From a checkpoint of a small transformer trained on Wikipedia: LayerNorm before each block.
Each number is 128 + 32 x the weight over its row's rms, rounded and kept within 0 to 255. Layers, rows and columns count from 0. The size above them is the row's rms in percent of the matrix's.

# layer 10 MLP up, 1024x256, rms 0.0648, rows 568-620, columns 128-191
size [102  95 100 103 110  93  93  98 106  95  93  97 103  93 104  99  92  97 100 104  94 100 105  97  97 103  90 102  95 107  97 101 101 102 108 110  96  98  98  96 100  93  97  96 100  98 105  87  96 101 100 101 100]
[[177 173  97  97  86  82 112 123 129 119 104 130  76 123 162 155 116 132 183  94 132 104 125 101 123 196  93 120 131 173 202 145 122 116 113 128 141 135 143 174  89 177 110  99 132  98 180 128 126  84 139 154 145 154 176 148 121 108 140 121 108 104  56 123]
 [118 123 118 137 145 129 180 157 141 116 137  76 114 103 154 136  74 119  62 150 150  71 165 145 109  70 124  83 220 124 176  74 117 125 160 118  73 150 155  94 162 152 135  71 103 113 162 167  87 176 118  99 131 133 119 147 139 161 126  88 127 131 107 187]
 [150 185 160  81 147  70  79  54  85 105 129 140 129 151 218 105 163 121 165  88 131  95  91  75  96 152 102 135  93  85  97 142 113 141 149 188 171 189 127 142 170 132 130 134  92 100 111 104 189 100 162 140 156 132  68 125 127 137 132 104 130 109  98 135]
 [145 152 125 166 143  61 144 174 174 130 139 134  53  94 179 116 111 106 123 158 186 151 130  93 146  91 137 117 113 121 122 156  84 150 185 124  79 107  68 128  89 121 150 146 122 149 169  95 163 130 115 130  85 105  85 128 172 134 125  88 109 117 102 111]
 [116 108 104 154 150  83 163 138 114 201  89 171 150 223 109 103 136 132  58 131 151  94 167 102 128  81  92  78 118 118 101 176 107  91 120 116 130 153 187 167 112 114  80 103  86  53 126 115 113  93 129  83 183  90 173 132 188 198  89 107 129  99  51  94]
 [158 123 121 120 138 128 134 149 142 147  97 159 108 174 115 131 189 130 121 130 146  69 118 111  93 108  75  97 126 107 118 109 148 175 131 130 137 136 174 132  95 118 151 150 158 102  94 169 184 136 150 128 104 176 189 177 174 149 127 139 171 134 153 164]
 [186 135  98 169 122 141 141 133 146  84 119  71 138 161 122 124 165 188 148 128 144 115 187  64 111  80 103 126 155  42 114 138 106 120  92 142 144 140 183 129  96 157 115 171 151 165 156  93 173  58  95 124 155 152 156 111 182 138 144 172 129  97 154  89]
 [134 140  73 127  75 150 145 169 136 151 136 145 190 101  93  93 123 132 118 137 153  91 156 101 112 119  73 146 125  98  83 153  86  91 171  85 130 157 168 197 141 172 178 159 123 121  99 108 125 136 155 169 116 148 145 117 133 104 123  92 112  94 113 116]
 [ 96 114 117 117  33 106 107 147 136 158 142  89 126 118 116  78 153 194  75 171 167 156 123 114 163 131 123  76 172 156 155 112 111  46 164  69  87 178  88  66 121 104 117  80  91 132 111 121 141 107 137 157 122 115  99 135 144 114 140 130 140  87  86 122]
 [100 150 122 153 184  91 105 118 149 116  88  91 132 116 170 103 163 165  75  85 161 161 150  86 137  23 191 114 112 180 151 128  92  92 174 148 161 154 162 139 117 103 128  99  90 101  60 178 108 109 137 166 198 149 108 139 150 155 116 166 147 141  86 179]
 [ 74 114 124 110 135  90 130 135 147 154  97 113 173 131 106 116 168 142 112 103 167  70  80 112 176 109 175 124  79 155  95 149  68 108 149 121 134 140 110 135 134 141  89  96 148  69 102 212 126 138 137 189 157 125 132 116 128 175 148 193 129 155  83 145]
 [153 125 157 182  74 197 162 163 163 117 128 112 124 160 176 110 160 150  89 195  77 151 129 114 152 154 133  99 175 131 155 136 207 117 104 172 108 119 187 171 135 139 179 122 106 130 141  98 128 147 146 135  63 173  97 192 138 163 117 130 122  59 118 128]
 [194 194 109 134 109 109 139  93 127 104 128  85 137 133 183 103  96 111 131 166 132  76 139 119 122  92 104 152 128 138 157 114 107  66 131 150 199 170 159 148 123 184  22 147 103  66 148 160 186  83 164 128 107  72 134 148 140 161  76 157 166 136 123 113]
 [117 158  98 112 137 134 108 100 116  92 122  89 156 138 202 126 185 119  88  54 115  94 100 113 146 111 112 176  90 154  98  43 151  95 113 168 146 180 168 133 108 169 122  90  86 122 101 189 168  89 161 118 191 141 135 153 141 111 189 135 129 144 169 164]
 [140 164 153 113 103 161 140 178 124 150  21 128 114 116 163  95 156 133 163 119 193  61 123  97 123 123 167 184 177 123 114 129  62 117 155 135 138 107 152 125 100 144 117 127 104 167 120  87 170 204  93 146 105 132  98 137  48 126 143 142 120 106 115 150]
 [ 65 149 117 133 118  90 154 138 177 185 125  83  98 126 141  72 112 196  85 116 162 123 141  87 164  94 125 115 110 120 131  91  95 139 143 156 121 151 141 138 106  93 122 132 115  95 154 123 122 131 174 114 179 176 154 213 127 158 121 241 118 115 113 123]
 [113 125 115 134 156 111 176  79 143  83 156 153 137  51  73 116  72  97 105  95 140 118  99  42 138  34  76 137 167 162  94 107 153 108 161 108 166  82 135 120 128 134 127 136 113 127 140 142  80 110 180 181 152  76 153 127 121 119 159 144  80 111  79 145]
 [124 122  59  73 136 108 128  88 108  93 198 140 115 175 174 166  91  80 129 156 130 169  83  68 112  66 108 203 124 111 109 122 162  29 174 103  80 103 166 185 154 160 137 100 116 194 141 178 112 164  91 115  92 163 113 160  72 132 143 180  71 135  81 117]
 [111 113 124 155 129  91 146 139 120 100 119 172 148 121 161  65 126 117  94  92 152 171  96 106 143 185  73 140 104 128 157  93 106 154 106 146 101 119 159 111 140 145 193 169 132 131  96 174 171  70 139 152  94 178 137 101 101 150  92 137  84 199 115 143]
 [ 49 186 126 188 159  76 105  98 131 159 119 149 138 144 147 195  92 170 112  97 148 118 161 129 186 147 112 183 192 158 153 107 151  57 137  97 145 150 175 175 145  76 118  96 127 142  88 120 143 110 136 201 127 126 104 161 162  76  92 110 110 147 112 179]
 [190 108 102  90 126 111 140 135 117 126  96  76 125 151 176  89  94  84 132 166 135 160 178 160  91 104 106 169 132 116 137  89 144 188 188 153 104 144 151  61 127  96 125 129  87  53 123 135 173 166  87 174 111 152 108 142 157 159  75 152  66 118  86 144]
 [129 126  84 107 145 130 153 130 128 143 109  77 135 168 121 123 102 112  86 102 101 154  93  93 193  58  96 161 140 152 201 206 104 126 119 127 140 148 118 142 145 101  93 138 108 118 143 166 103 116 167  99 146 169 136 182 149 140 142 164 159 117 110 142]
 [ 99 166 111 140  77  98 151 200  89 145 134 126 123 152 161 103 150 134  99 169 160  39 125 129  99  95  69  87 189 117 136  73 115  96 164 133 142  87 148 111 123  59  96 177 133 122 125 104 149 187 141 107 106  86 152 108 130 179  73 139  90 141 119 113]
 [131 167 161 145  92 129 160 120 145 154 144  87 125  91 151 135 120 140  86 118 115  63 121 139 151 181 115 165 147  97  88 116 152 148 113 148 167 148 146 125 109 141 136 140  92 107  94  97 125 106 184  67  61 146 108  94 130 121 199 111  96  92 124  78]
 [168 163  65 125  93 134 161 116 112 159 143 171 108 153 157 152 132 145 114 192  99  92 149 148 104 130 103 126 184 102 156 113 114 143 125 150 107 108 139 142 138 134 107 135 146 122 103 130 126  93 115 114  97 118 134 102 135 134 110  91 128  89  83 188]
 [130 127  70 154 148 120 173 133  75 150 164 150 140 113 146  87 115 113 153 118 126  86 143 125 121 115  91 151 175 138 164 154 199 125  85 160  86 113 139 139  78 119 112 128 113 114  85 190 142  77  81 173  70 144 147 128 140 192 156 143 122 186 109 122]
 [221 127 120 140 142  86 144 118  92 110 106 138 128 158 132 103  81 116 153 125 114 166 122  65 124 142 116 115 111 120 161 136 112 102 192  90 137 155 155 128  58 128 148 191  98 105 137 141 115 110  68 123 100  90 113 187 164 142 117 143 129 120 148 144]
 [125 159  92 109 109 168 190 148 107  81  66 167 144  85 140  82 108 131 141 152 206 129  85  64 129 135 130 172 121 103 128 164 171  99 113 142  75 125 109 147 134 148 109 124 114 144 188 121 139 129 108 122 132 117 118 150 166 114 182 174 125  81 138 129]
 [ 95 152 120  76  89 127 151 136 144  95 129  95 139 110 159 124  76 168 111 158 166 119 146  60 188 102  92 156 154 103 134 215  74 113 129 123 140  85 134 127 132 130 138 151 117 117 144 109 124  67  72 178 155 113 158 135 112 159 101 156  89 165  90  77]
 [147 161 123 119 156 128 103 168 144  84  97  84 146 180 129  90  96 179 122 169 146  93  73 132 166 135 156 122 140 119 149 167 148  61 163 127 145 179 142 115 102  92 108  94  95  90  85 127 154 104 120 116  69 123 154 114 117  96 167 115  77 159  90 105]
 [148 139 152 153 140 110 127 175 130 122 149 153 178  76 170 101  97 147 148 188 146 125  76  90 116 104  63 125 114  70  79 161 155 130 109  91 122  99 162 128 111 145 130  80 115 122 110 103 123 132  89 138 117 140 161 139 125 180 131 133 174  80 140 106]
 [ 89 155 121 144  86 106 157 155 157 125 134 140 218 155 132 114 191 152 145 131 161 109 127 123 135 160 159 119 158  81 175 101 151 104  87 171 122 116 157 155 123 151 104 162 159  58 111 140 155 120 110 202 133 105 132 174 101 169  97 147 129 145  94  56]
 [152 140  98 112  86 118 125  99  77 140  87 160 158  91  89  91 151 148  63 155 155 165 111 161 170  86 137 183 143 140 151 124 110  97 122  83 164 159 140 170 114 131 156 138 111 119 135 156 117 133 166  72 190 163 127 155 104 113 149  86 154 162 133  51]
 [145 136  76 161  77 127 108  97 107  87  92 112 173  91  62 105 150 148 149 164 157 132 113 166 161 147 106 149 159  90 170 110 117 116 132 135 138 134 184 109  76  92  96  67 161 158 183 136 107 141  71 129  91 126  90 176 212 114 193  96 140  81  77 137]
 [131 160 167 123 100  94 182  95 142 128  86 147 192 137  86  76 196 167 131  86 143 120 106 144  63 101  80 134 189 101  91 110 123  64 141 115 151 106 158 141 103 124  83  76 123  77 122  88 169 158  96 148  94 159 181 148 198 149 118  88 154  65 119 148]
 [160 180 135 126 137 136 104 102  74 100  71 160 140 149 117 111 113 162 130 118 177  93 134 137  96 119 122 153 133  96 148 167 130 108 120 123 158 122 142 149 109 152 148 127 115 116 140 111 154 179 152 140  91 134 119 180 159 142 113 121  97  73 174 112]
 [ 81 104 105 100  71 144 153 140 170 115 106 124 163 108 137 100 124 148  67 102 119 140  98  86 112  65 103 163  53 113 144 144 153 124 115 129 164 147 110 169  90 140 165 133 104  64 175 122 103 112 125 189 145 231 146 162 135 110  89 144 116 151 109 137]
 [112 122 145 166  94  83  96 122 130 110 129  61 138 205 165 127 183 162  98 117 129 107  88  91 112 140 128 127 141 116 120 164 116 101 130  66 173 138 123 190  71 101 143 137 130 124 130 144 125 134 115 177 105 132 105 142 144 159 131  95 109  74 150 115]
 [141  64  60 224 126  73 151 168 100 146  75 143 162  90  87 135 173 105 129  90 104 154 134  98 145 105 109 160 173  92 123 101 169 132 155 126 134 187 116 104 121 114 150 125 108 127 132 182 109  70 106  70 148 147 119 133 140 114 130 150 112  64 171  90]
 [ 96 176 109  53 107 121 157  94 147 156 102 148 119 105 144 158  72 205 136 125 115  86  76 149  85 156 164 112 137 128 131 133  66 128 101 102 122 101 176 103 110  99 108  90 104 165 134 200 145 110  78 164 115 102  87 189 204 127 100 115 137 117 141 133]
 [ 91 146 129  86 115 153 112 118  95 136  95 122 184  96 151  97 131 156 154 128 113  88 153  73 135  91  83 198 153 131 143 164  94  92 205 127 117 144 129 135 121 213 127 192 123 128 104 108 117 137 150  92 149  84 170 127  88 119 153 200 102 134 125 186]
 [134 165 121 121 139  87  62 104 120 184  91 135 145 138 145 109 103  84  88  95 179  89 137 122 162 160 110 107 114 146 143  84 123 135 121 146 106 103 131 142 127 135 104 108 141 152  55  88 147 187 134 141  89  71 164 109 110 134 163 172 124 158 119  84]
 [107 137 113 142 185 115 162 101 101 106 144 145 146 107 120 125 163 151 129 178 111 126 202 115  80 151 150 120 111 173 112 126 108 160 116 159 143 161 114 107 109 138 127  74 121 143 128 140 124 143 138 134 131 102 117 177 151 158 117 138 108 155 148 165]
 [ 89 164  36 136 133 109 172 156 140 113  92  94 129 134 106  99 115 142 117 129 100  90 117 162  86 152 101 122  98 183  61  68 193 129 144 138 142  57 103 160  93 153 113 107  83 121 104 130  54 141 136 149 107 201 181 136 194 138  93  97  69  58 192 128]
 [169 216  88 142 117 169  80  50  71 137 113 120 194 143 116 157 151  90 152 168 211 150 114  58  82 105  98 114 160 121 159 136  76 111 181 184 153 113  77 165 117 137  68 174 105 143 116 118 176 101 153 194 108  88 156 224 160 135 139 103 134 124 150 118]
 [ 95 125 137 142 127  68 115 174 122 138 119 151 134 166 136  77 128 142 156  92 147  90  96 106 146 156 173 115 116 146 121 157  85  77  58 162 136 140 188 109 142 137 128 121 123 115 129 106 117 117  80 182 134 111 169 185 108  90  97 104  82 148 108 118]
 [109 133 117 146 154 154 129 169 178 157 105 105 120  92 162 112  80 143 108 128 130 123 128 123 152  86 125 137  99  96 124  91 120 155 112  89 155  76 144 117  99  91 203 201 133 162 136 117 140 159  92 162 114 166  95 143  95  86 137 122 105 124  98 121]
 [109 124  91 174  84 140 150 149  97 133  76 112 159 138 174 156 174 135 139 133 159 104 157 101 188 157 133 158  92 108 168 159 149 155 138 134 144 114 104 180 109  70 113 149 160 128 128 126 178 109 136 115 171 125 107  85 130 107 154 106 113 166  99 181]
 [125 114  83  89  64 177 107 112 135 122  64 102 130 148 163  54 134 101  70 152 108 147 124 123 115 183  96 120 127 139 124  84 121 124 142 132 130  95 114 136  69 139 128 103 149 119 105 141 146 145 163 133 106 149 110 120  94 149 169 139 130 153 114  88]
 [167 150  98 119 157 167  48 156 100 103 104  82 134 179 132 120 159 186 129 100 160 138  79 150 108 130  97 129 173 111 159 174 159 133 143 156 128 177 187 120  85 164 119  54  89  63 130 118  83  96  94  86  92  84  93 196 217 110 208 117 136  80 156 116]
 [124 128 143  73  92 124 132 171  54 176 105 101 138 122 145 135 108  43  90 144 127  69 137 132 118 106 147 161 139 118 121  88  96 118 121 117 136 142 149 138 138  68 157 124 131 139 125 117 135  98 144 133 161 126 145 173 139 174  89  82  63 138 116 172]
 [124  86 146 121 158 108 179 106  89 115  74 134 158 163 150  81 112 148 141 109 162 116 151 103 134  96 155  67 113 131 136 167 141  93 158  95 107 160 129 169 126 113  75 136  93 141  94 130 104 148  86 130 135 156 141 170 142 139 113  38 120 145 107 127]
 [164 119 112  90 142 169 215 132 167  88  99  98 124 195 122 130 108 156 106 115 111 144 165 108 185 129 140 141 157 100 119 129 124  96 116 172 125  93 183 193 130 128 151 186  67 106 151 173  85  91 140 151 162  77  83 151 130 122 136 163  95 130 137 137]]
# layer 10 MLP down (transposed), 1024x256, rms 0.0521, rows 568-619, columns 128-191
size [ 98  96 103  96 108  92  84  92 110  97  89  95 103  86 103  93  85  89 103 103  97  94 111  96  95 115  90 106  93 111  99  99 100  96 117 108  94 100  96  96  94  92  95  91  97  97 108  79  89 110 100 106]
[[114 121 189 130 170 111 144 146 104  80 142 133 160 173 136 152 124  52  80 153 111 148  86  76 123 125 134 149 119 134  96  97 158 115  99 129  87 109 172  82 160 165 157 112 147 124  45 198  93 150 143 143 146 127 124 115 144 159 139 228 166 147 120 147]
 [157 137 127 152 140  90 162 159 113 167 135 154 126 131 134 156  87 144 119 123 159 113 200 127 174 164 107 109 110 188 124  85 124 179 127 176 156 113 141 178 131 103 180 117 116  70 147 141 147 131 166 181 121 121 145 106 155 107 158 134  59 187 134  65]
 [124 102  93 171  95 117  94 114 136  66 178 158 106 147  48 160 147 108 178 141  94 143 130 137 128 199 150 112 125 127 160 161 162 120 163  82 132 116 107 205 104 170 179 159  34 116 168  98 108 108 101 146 108 153 122  53 159 137 137 148 116 138  81 129]
 [116  86  67 147 128 111 233 106 174 124 150 172  92 168 117 146 116 144 114 129  61 136 116 126 144 130 172 120 143 178  90 203 152  97 122 121  97 176  88  95 103 144 135  75  79  83 101  94 147  98  86 149 117 181 106 171 111 127 162  56  84 184 165 135]
 [181 145 153 150 147 150  96 131  97 136  93 162  53 155 119 146  89  89 118 103  78 161 153 136 101 160 139 143 133 156 132 118 152 185 116 121 105 137 112  87 126 100 164 111 127 111 193 108 119 144 103 159 127  94 128 110 143 133 105 103  93 116  77 122]
 [105  99  99  80 116 116 105 116  92 129 128 129  77 114  83 134 146 101 119 128 172 155 163 116 118  86  98  76 140 132 143 160 138 203 125 164 140 121 141 148 119 119 134 114 194 185 124 137 123 117  65 101 170 153 143 125  59 125 102  88 166 116 191 114]
 [ 79  73 184 125 124 136 147 109 167 123  98 115 150  86  94 133 169  78 163  93  41 182 150 154  87 164 111 106 143 194 165 119 184 122 123 114 153  81  95 116 162 118 107  93  87 149 168 137 120 152 111  74 108 137 141 105 124  95  96  87 166 110 138 166]
 [ 71 151 129 125  81 129 133  97 139 129 173 138 128  90 113 131 143 109 115 114  91 147  49 165 120 182 119 103 139 112 115 167  78 154  73 126 167  88  55 109 101 182 150 126  91 160  91 118 163 163  96 161 159 138  60 178 124 136 156 123  94 117 134 154]
 [180 207 192  97 156 174 134 132 155 131 153 111 169 102 126 175 123 126  89  77 144 157  77  63 131 123 127 170 145 180 143 203 116 146 141 150 122  99  73 146 122  91  96 125  91  80  93 115  89 226 112  88 102 112 109 139 107  92  88 148  95 118 145 109]
 [178 100 107 139 117 136 131  68 135 184 171 132  97 146 153 209 132 133 136 200 111 141 157  58  66 179 124 127 132 148 119 153 120 111 128 142 141 125  91  83  56 182 102 158 139 144 102 130 143  95 145 152 157 153 133 166 113 133 186 114 135 123 105 154]
 [148  74 125 182 151 156 123  93 146 105  93 148 163 136 149 121 123 105 145 176 118 173 116 116 104  90  83 124 140 177 123 161 154 119 117 105  94 112 126  90 138 134 131 172 194  99  62 136 129  68 106 145 129 158  80 162 122 121 161 117 185 144 131 121]
 [116 144 138 135 174 152 112 113 170 138 151  63 125  87 139  84 156  71 137 124 116  81 124 152 125 167 128  97 102  91 114 156  58  92 183 152 128 145 143 161 139 114 123 154 162  95 142 134 193  74 170 107 148 111 103 136 160 153 119 187 106 190 121 122]
 [160 189  81 140 173 142 110 143  59 132 161 124  99  79 142 163 106 186 134  55 117  84 140 151 108 124 105 136  90 133 179 185 154 111 141 147  87 145  78 129 132 125 134 141 100 161 112 149 146  93 125  68  89 106  86 151 172  84 124 105 146 131 150 156]
 [ 81 126 113 117 126 136 184 107 174 149  74 161  92 121  95 147 165 166 118 118  48 161 102 118 128 172 160  72 163 141 160 107 104 104  75 161 115  81 146 123 129 151 208 162 161 151 121 168 145  92 130 176  95 114 115  90 110 137 104 163 164 158 121 131]
 [157 189 114  99 144 143 110 171 130 165 163 163 145 171 167  61 115 166 146 141 154  78 168 104  84 116 115 128  93 113  84 153 106 141 103 106 114 100 181 167  93  93 139 173 158 140 177  70 171  52  62  90 152 108 113 151 124 108 113  96 121 141 128 128]
 [134 131 125 134  98 106 133  81 100 170 153 134 143 166  99 119 118 101 176 143  99 147 184 104 148 105 124 125 154 173 138 124  86 144 159 103  56 130 146 117 115 126 137 120 190 144 172  35 137 121 136 163 109 111 148 146 154  90 168 123 140 146 178 161]
 [120 107 183 126 108 127 115 114 123 177 138 129 138 127 156 131 113 195 118 179 160 142  88 198 147  81 192 133  91 136 139  86 172 146 133 175 124 157 165 162 144 133 120 112  80  83 178 145 160 105  69  96 105 135  76 119 123  60  87 140 100 192 143 114]
 [120 177 115  85 135 157 139 101 126 113 173 156 127 117  65 136 111 166  90 117 130 110 122 150 168 128  81  96 167 123  86 156 224 178  79 132 154 139 152 116 165 112 114  94 105 114 118 131 150 123 187  75 141 156  99 136 128 139  75  66 144 135 155 111]
 [209 126 129 122 168 122 116 103 164 141 157 123  56 130 180 155 116 130 129 169 142 187  97 157 129 119  63 132 105 116 108 186  76 101 130 143 119 150 121 157 140 122 140 149 115 144 150 133 113 139 106 114 158 144 176 131 101 148 115 147  96 167 148 162]
 [130  86 152 159 144 208 106 109 112 128  91 118 137  59  88 102 119 104  81 106  84 161 117 107 125 115  95 105 184  97 155 113 141 166 118  93 114 174 133 147  56  92 128 131  53 124 155 100 157 161 156 150  79 123 109 176 161 195 136  92 129 108 143 199]
 [164 142  94 155 175 111 142 103 108 162  81 143 139 136 136 175 149 144 123 170  81 158 125 102 123  97 117 219 176 140 206 132 105  91  98 139  92 133 134 180 107 164 139 171  99 150 176 166 116 133 121 129 164 133 162 134 147 133 148 102 170 147 143 107]
 [106  99 181 156 149 142 116 127 145 142 100 115 117  85 151 130 154 146 158 122 161 142 133  93  91 157 144 141 116 126 151 134 134 130 169 145 106  78 136 159 128 141 109 221 102 155 162 153 115 129  68 120 154 165 142 167 140 121  74 117 162 161 138 101]
 [135 132 105 111 119 105  96  97 140 131 128  71 161  75 143 136 125 122 106 158 149 158 138 151 116 152 146 118 143 108 176  64 142 126 166 163 122 167  97  95 172 125 148 109 190 128 127 150  94 109 148 157 120 132 132  89  75 155  53 124 126 148 181 163]
 [130  98 128 166 128 108 129 128 115 140 140 140 125 120 138  95  93 199 102  91 127 177 144 157 177 107  77 170 114 173 153 142 149 114 101 128 133  82 165 139 148 129 151  87 129 171  85  82 134 131 104 192 161 133  93  93 150 109 112 165 131 134 115 165]
 [ 92  86  57 164 103 164 133 131  81  71 159 146 132 152  76  77 124  85 123  77 119 104 151  95 126  99 150  89 123 114 145 147 180 101 113 159 113 170 127 119 132 141  48  95 168 207  72 151 114 120 148 157 113 157 164 178  89 122 107 146 167 132 124 157]
 [140  98 159 105  92 132 114 130  99 137 102 112  53  83 121 143  95 145 133 143  99 102  91 141 146 169 132 108 111 143 188 101  98 121 122 156 175 140 143 122 145 139 149 117 134  20 123 148 165 148 159 112 213 170 125 118 151  99 142 114 129 100 110 157]
 [ 78 124 155 113 160 188 125 126  79 140 104 142  73 102 148 189 168 184 122 134 142 170 156 144  55 155 132  69 112 142 187 142 144 112  94 127 119 108  58 120 134 167 120 145  47 143 158 103  85 126 144  97  84 119  50 126 102 139  98 186 188 104 153 125]
 [114 177 135 116  91 150 147  89 150 202 108 128  84 104 118 132 137 131 132 132 145  91 120 129 137  79 174 144 127 154 202 177 121  74 112 149  88 147  56 136  95 137 145  91  83 137  68 105  98 114 121 157 123 141 143 161 114  88 111  94 145  99 108  97]
 [152 158 123 109 187 117  58 118 142 113 107 147 180 123 172 104 111 170  68 167 132 180 120 129 161  97 144 160 187 137  88 116 126  81 142 160 134 145 141 124 123 101 122 113  58  86 125 109 128 154 115 141 114 126  98  99  66 181  90  96 155 151 154 155]
 [115 120 123 109 104 108 101  85  96 151  68  73 135 136 186 154 128 154 141 104 119  91 118 102 155 101  84 130 201 106 129 148 126 124 124  84 145 114 117 174  62 120 158 141  45 115  83 194 140 136  36 155 118  85 128  73 109 154 138  56 108 157 135 173]
 [134 151 125 154 123 113  87 137 182 118 109 146 120 167 123 131 148 163  80  77 120 140 140  86 183 116  86 100 115 126 126 141  96 103  82 149 139 174 135 105 120 176  52 132  84 114 125 116 176  86 115 154 120 112 163 140 120 136 122 170 150 133 134 130]
 [115 128 151  85 130 129  95 115 138 157 160 130 126 130 159 127 106 144  91 122  95 166 112 185 149 143  83 123  95 139 153 135  95 136 170 101 102 145 143  86  90 153 140 111 241  96  71 143 118 124 111 100 108 131 101 113  74 114 134 131 108 105 124 170]
 [150 125 132 145 117 135 127 135 121 143 115 159 171  94 115  98 121 121 119 135 160 196  99 137 153 104 116 110 122  89  91 144 140  88 128 125 161 167 138 158 139 101 142 143 133 105 147 191 160 100  75 117  91  95  98 114 119 132 137  99 182  61 168 136]
 [ 93 103 126  78 153 154 100 112  94 113  94  77 154 138  95  82 111 129  89 109 115 156 174 136  80 163 176 128  76 171 149 100 204  58 102  94  98 141  85 116  78 134 149 146  81 166 143 167 116 110 163 135 141 152 149 127 104  94  79 112 157 187 116 103]
 [189  99 149 114 136 116 127 171 194 120 113 161 117 156 102 157 129  66 161 120 120 160 117 119 151  25  90 166 114 158 115 117 154 117 176 138  70 184 102 148 138 141 129 122 108 118 152 113 105 115 108  71 122 142 148 178 120 136 151 138  89 137 114 114]
 [ 94 105  97  88  97 103 116 118  96 132 119 169 140 158 121 125  71 153  93 180 136 116 136 217 146  87 153 121  91 142 108 142 126 159 110 142 120 100 159 150 129 113 126 112 103  65 148  99 154 151 141 109 166 129 118 153 187 124 113 113  93 108 114 104]
 [122 167 150 116 108 102 151 100 142 116 148 106 134 163 173 141 190 153 134  64 138  92  98 187 168 130 121 131 151 116 163 114 109 188 137 162 123 147 110 159 106 100  68 120 120 150 132 115 198 174 133  90 100  83  99 153 125 138  88 139 163 135  66 151]
 [129 142 155 119  92 192  99 137 155 207 171 111  41 113 102 116 134  91 115 130 131 177 114 121 179 138  84 157  74  95 105 136 160 101  96 144 115 158 124 104 122 160 120 101 232 167  98 171 147 147 137 141 190 124 118 130 119  98 120 131 108 148  89 148]
 [159 103 187 113 132 125 144  94 136 124 107 137 148 130 127 122 134 190 180  94 169  86 125 128  79 171  85 113 133 124 115 117 184 122 157  94 113 129 111  98 123 188 166 151 205 104 146 195 145 158 211 167 123 141 184  91 143 118 111 134 145 153 136 147]
 [142 158 131 157 108 131 148 129  99  64 187  75  92 134 135  94 116 105 115  76 137 141 154  94 112 169 106 193 137 139  78  85 101 180 218  70 132  96  96  99 127 170 124 108 151 168 141 151 185 109  92 142 131 106 162  99  92 181 164 107 149 119 127 131]
 [156 112 131 126 153 109 132 189 110  75 198 147 123 169 118  61 105  27 160 131 115 111 128 115 131 129 119 125 161 119 115 104 117  73 120 149  67 147 145 177 134 115 112 108 148 139 105 106 161  97 120 124 134 103 101 142  82 126  57 149 111 152 186  85]
 [ 87 108 178 227 148 111 121 158 144  79  87 139 124 111 142 114 140 152 131 140 108 118 138 107 120 108 195 159  97  89 182 127 116  99  52 157 170 145 115 132 109 178  95 168 100 109 142 155 109  98 216 114 158 130  60 124 124 147 138  91 138 165 134 144]
 [ 65 143  78  77 105 114 109 157  82 129 145 116 128 106 177  89 132 159 114 106 122 144  62 218 133  67 173 154 112 113 102 100 158 120 175 116 113 164 119 230 166  43 107 187 152 106 149 157  81 144 131 132  95 159 144  90 111 115 115 110 157 179 104  62]
 [143  85 146 160 157 162 115 111  87 108 153  93 158 111 145 186 119 140 131 188 116 158 109  86 102 115  73 137 152 126 184  93  74 213 116 191 117 172 152 140 140 149  95 104 130 106  86 159 163 118 117 142 146 154 154 125 120 190 175 150 164 111 193 189]
 [157 128 183  96 121  89 152 162 106 138 140 108 111 127 180 114 108 111 184  15 144 191 103 168 118 102 148 149  95  82 136 109 135  44 143 145 127 141 136  99 102 139 108 184  86 145 116 170 144 159 139 143 129  84 126 160 181 138  89 121 147 125 118 116]
 [184 126 184 227 116 168 104  99 161 114 165 114 111 127 121  96  88  81 165 152 164 119 108 142 159  96 134 133 148  93 128 158 101  94 150 121  85 149 106 125 132 116 112  84 136 182 104 118 147 112 106  74 149 108 123 164  98 164 174 155 123 128 139 138]
 [117  91 144 130 120 149 157 118  94  56 110 159  91 180 129 110 130  81 119 112 135  68 145 144 139 123 102 141 151 153 125 143 143 207  63 174 134  93 170  81 178  98 141 122 208  91 132 154 130 118 160 151 118 120 136 129 149  50 121 108  59  70 154 147]
 [139  95 170 125 133 104  91 130 155  99 112 118  83 139 126 116 113 145 118  78  87 168 121 134  90 132 132 127 131 135  82 145 125 145 127 144 120 118 101 105 142 165 105 128 255 111 137  93 117 158 119 137  88  88  94  93 106 113 148 134 102 156 106  68]
 [ 61 102 121 148 139 167  77 141  83 164 102 173  91 131 171 124  62 128 177 103  98 133  80 162 109 125 110  88 132 105 141  87 142 117 193 125 158 172 133  81 172 185  73 119  88  97 139 143 135 145 153  88 161 131 116 140  84 119 169 114 106 142 119 115]
 [ 66 116 102 132 113 111 104 144  90 163 158 131  92 113 116 169 159 126  87  94 131 142 149 137 129 113 142 168 108 131 105  91 141  79 117 144  99 142 159  84 116 111 152 155 134 126 124  94  68 105 134 100 151 140 163 116 127  92 157 150 131 112 128  66]
 [ 84 189 133 119 192 169 119 135 126 107  69 103 133 133 127 108 138 125 108 109 100 186 176 135 134 180 165 127 138 146 105 113 110  96  76 137  68 139 153 109 106 158 157 126 123 111 174 126 106 152  77 115 128 114 115 113 118 148 130 133 182 124  80 151]
 [134 170 149 122 110  98 204 165 124 145 128 154 115 159 119 105 118  91 138 102 127 140  71 142 149 129 146  99 164  90 161 142 143 117 120 110  67 129 106 121 108 118 123 129 102  88 111 116 102 189 116 108 171 169 137  70 145 134 138 196  97 110 136 144]]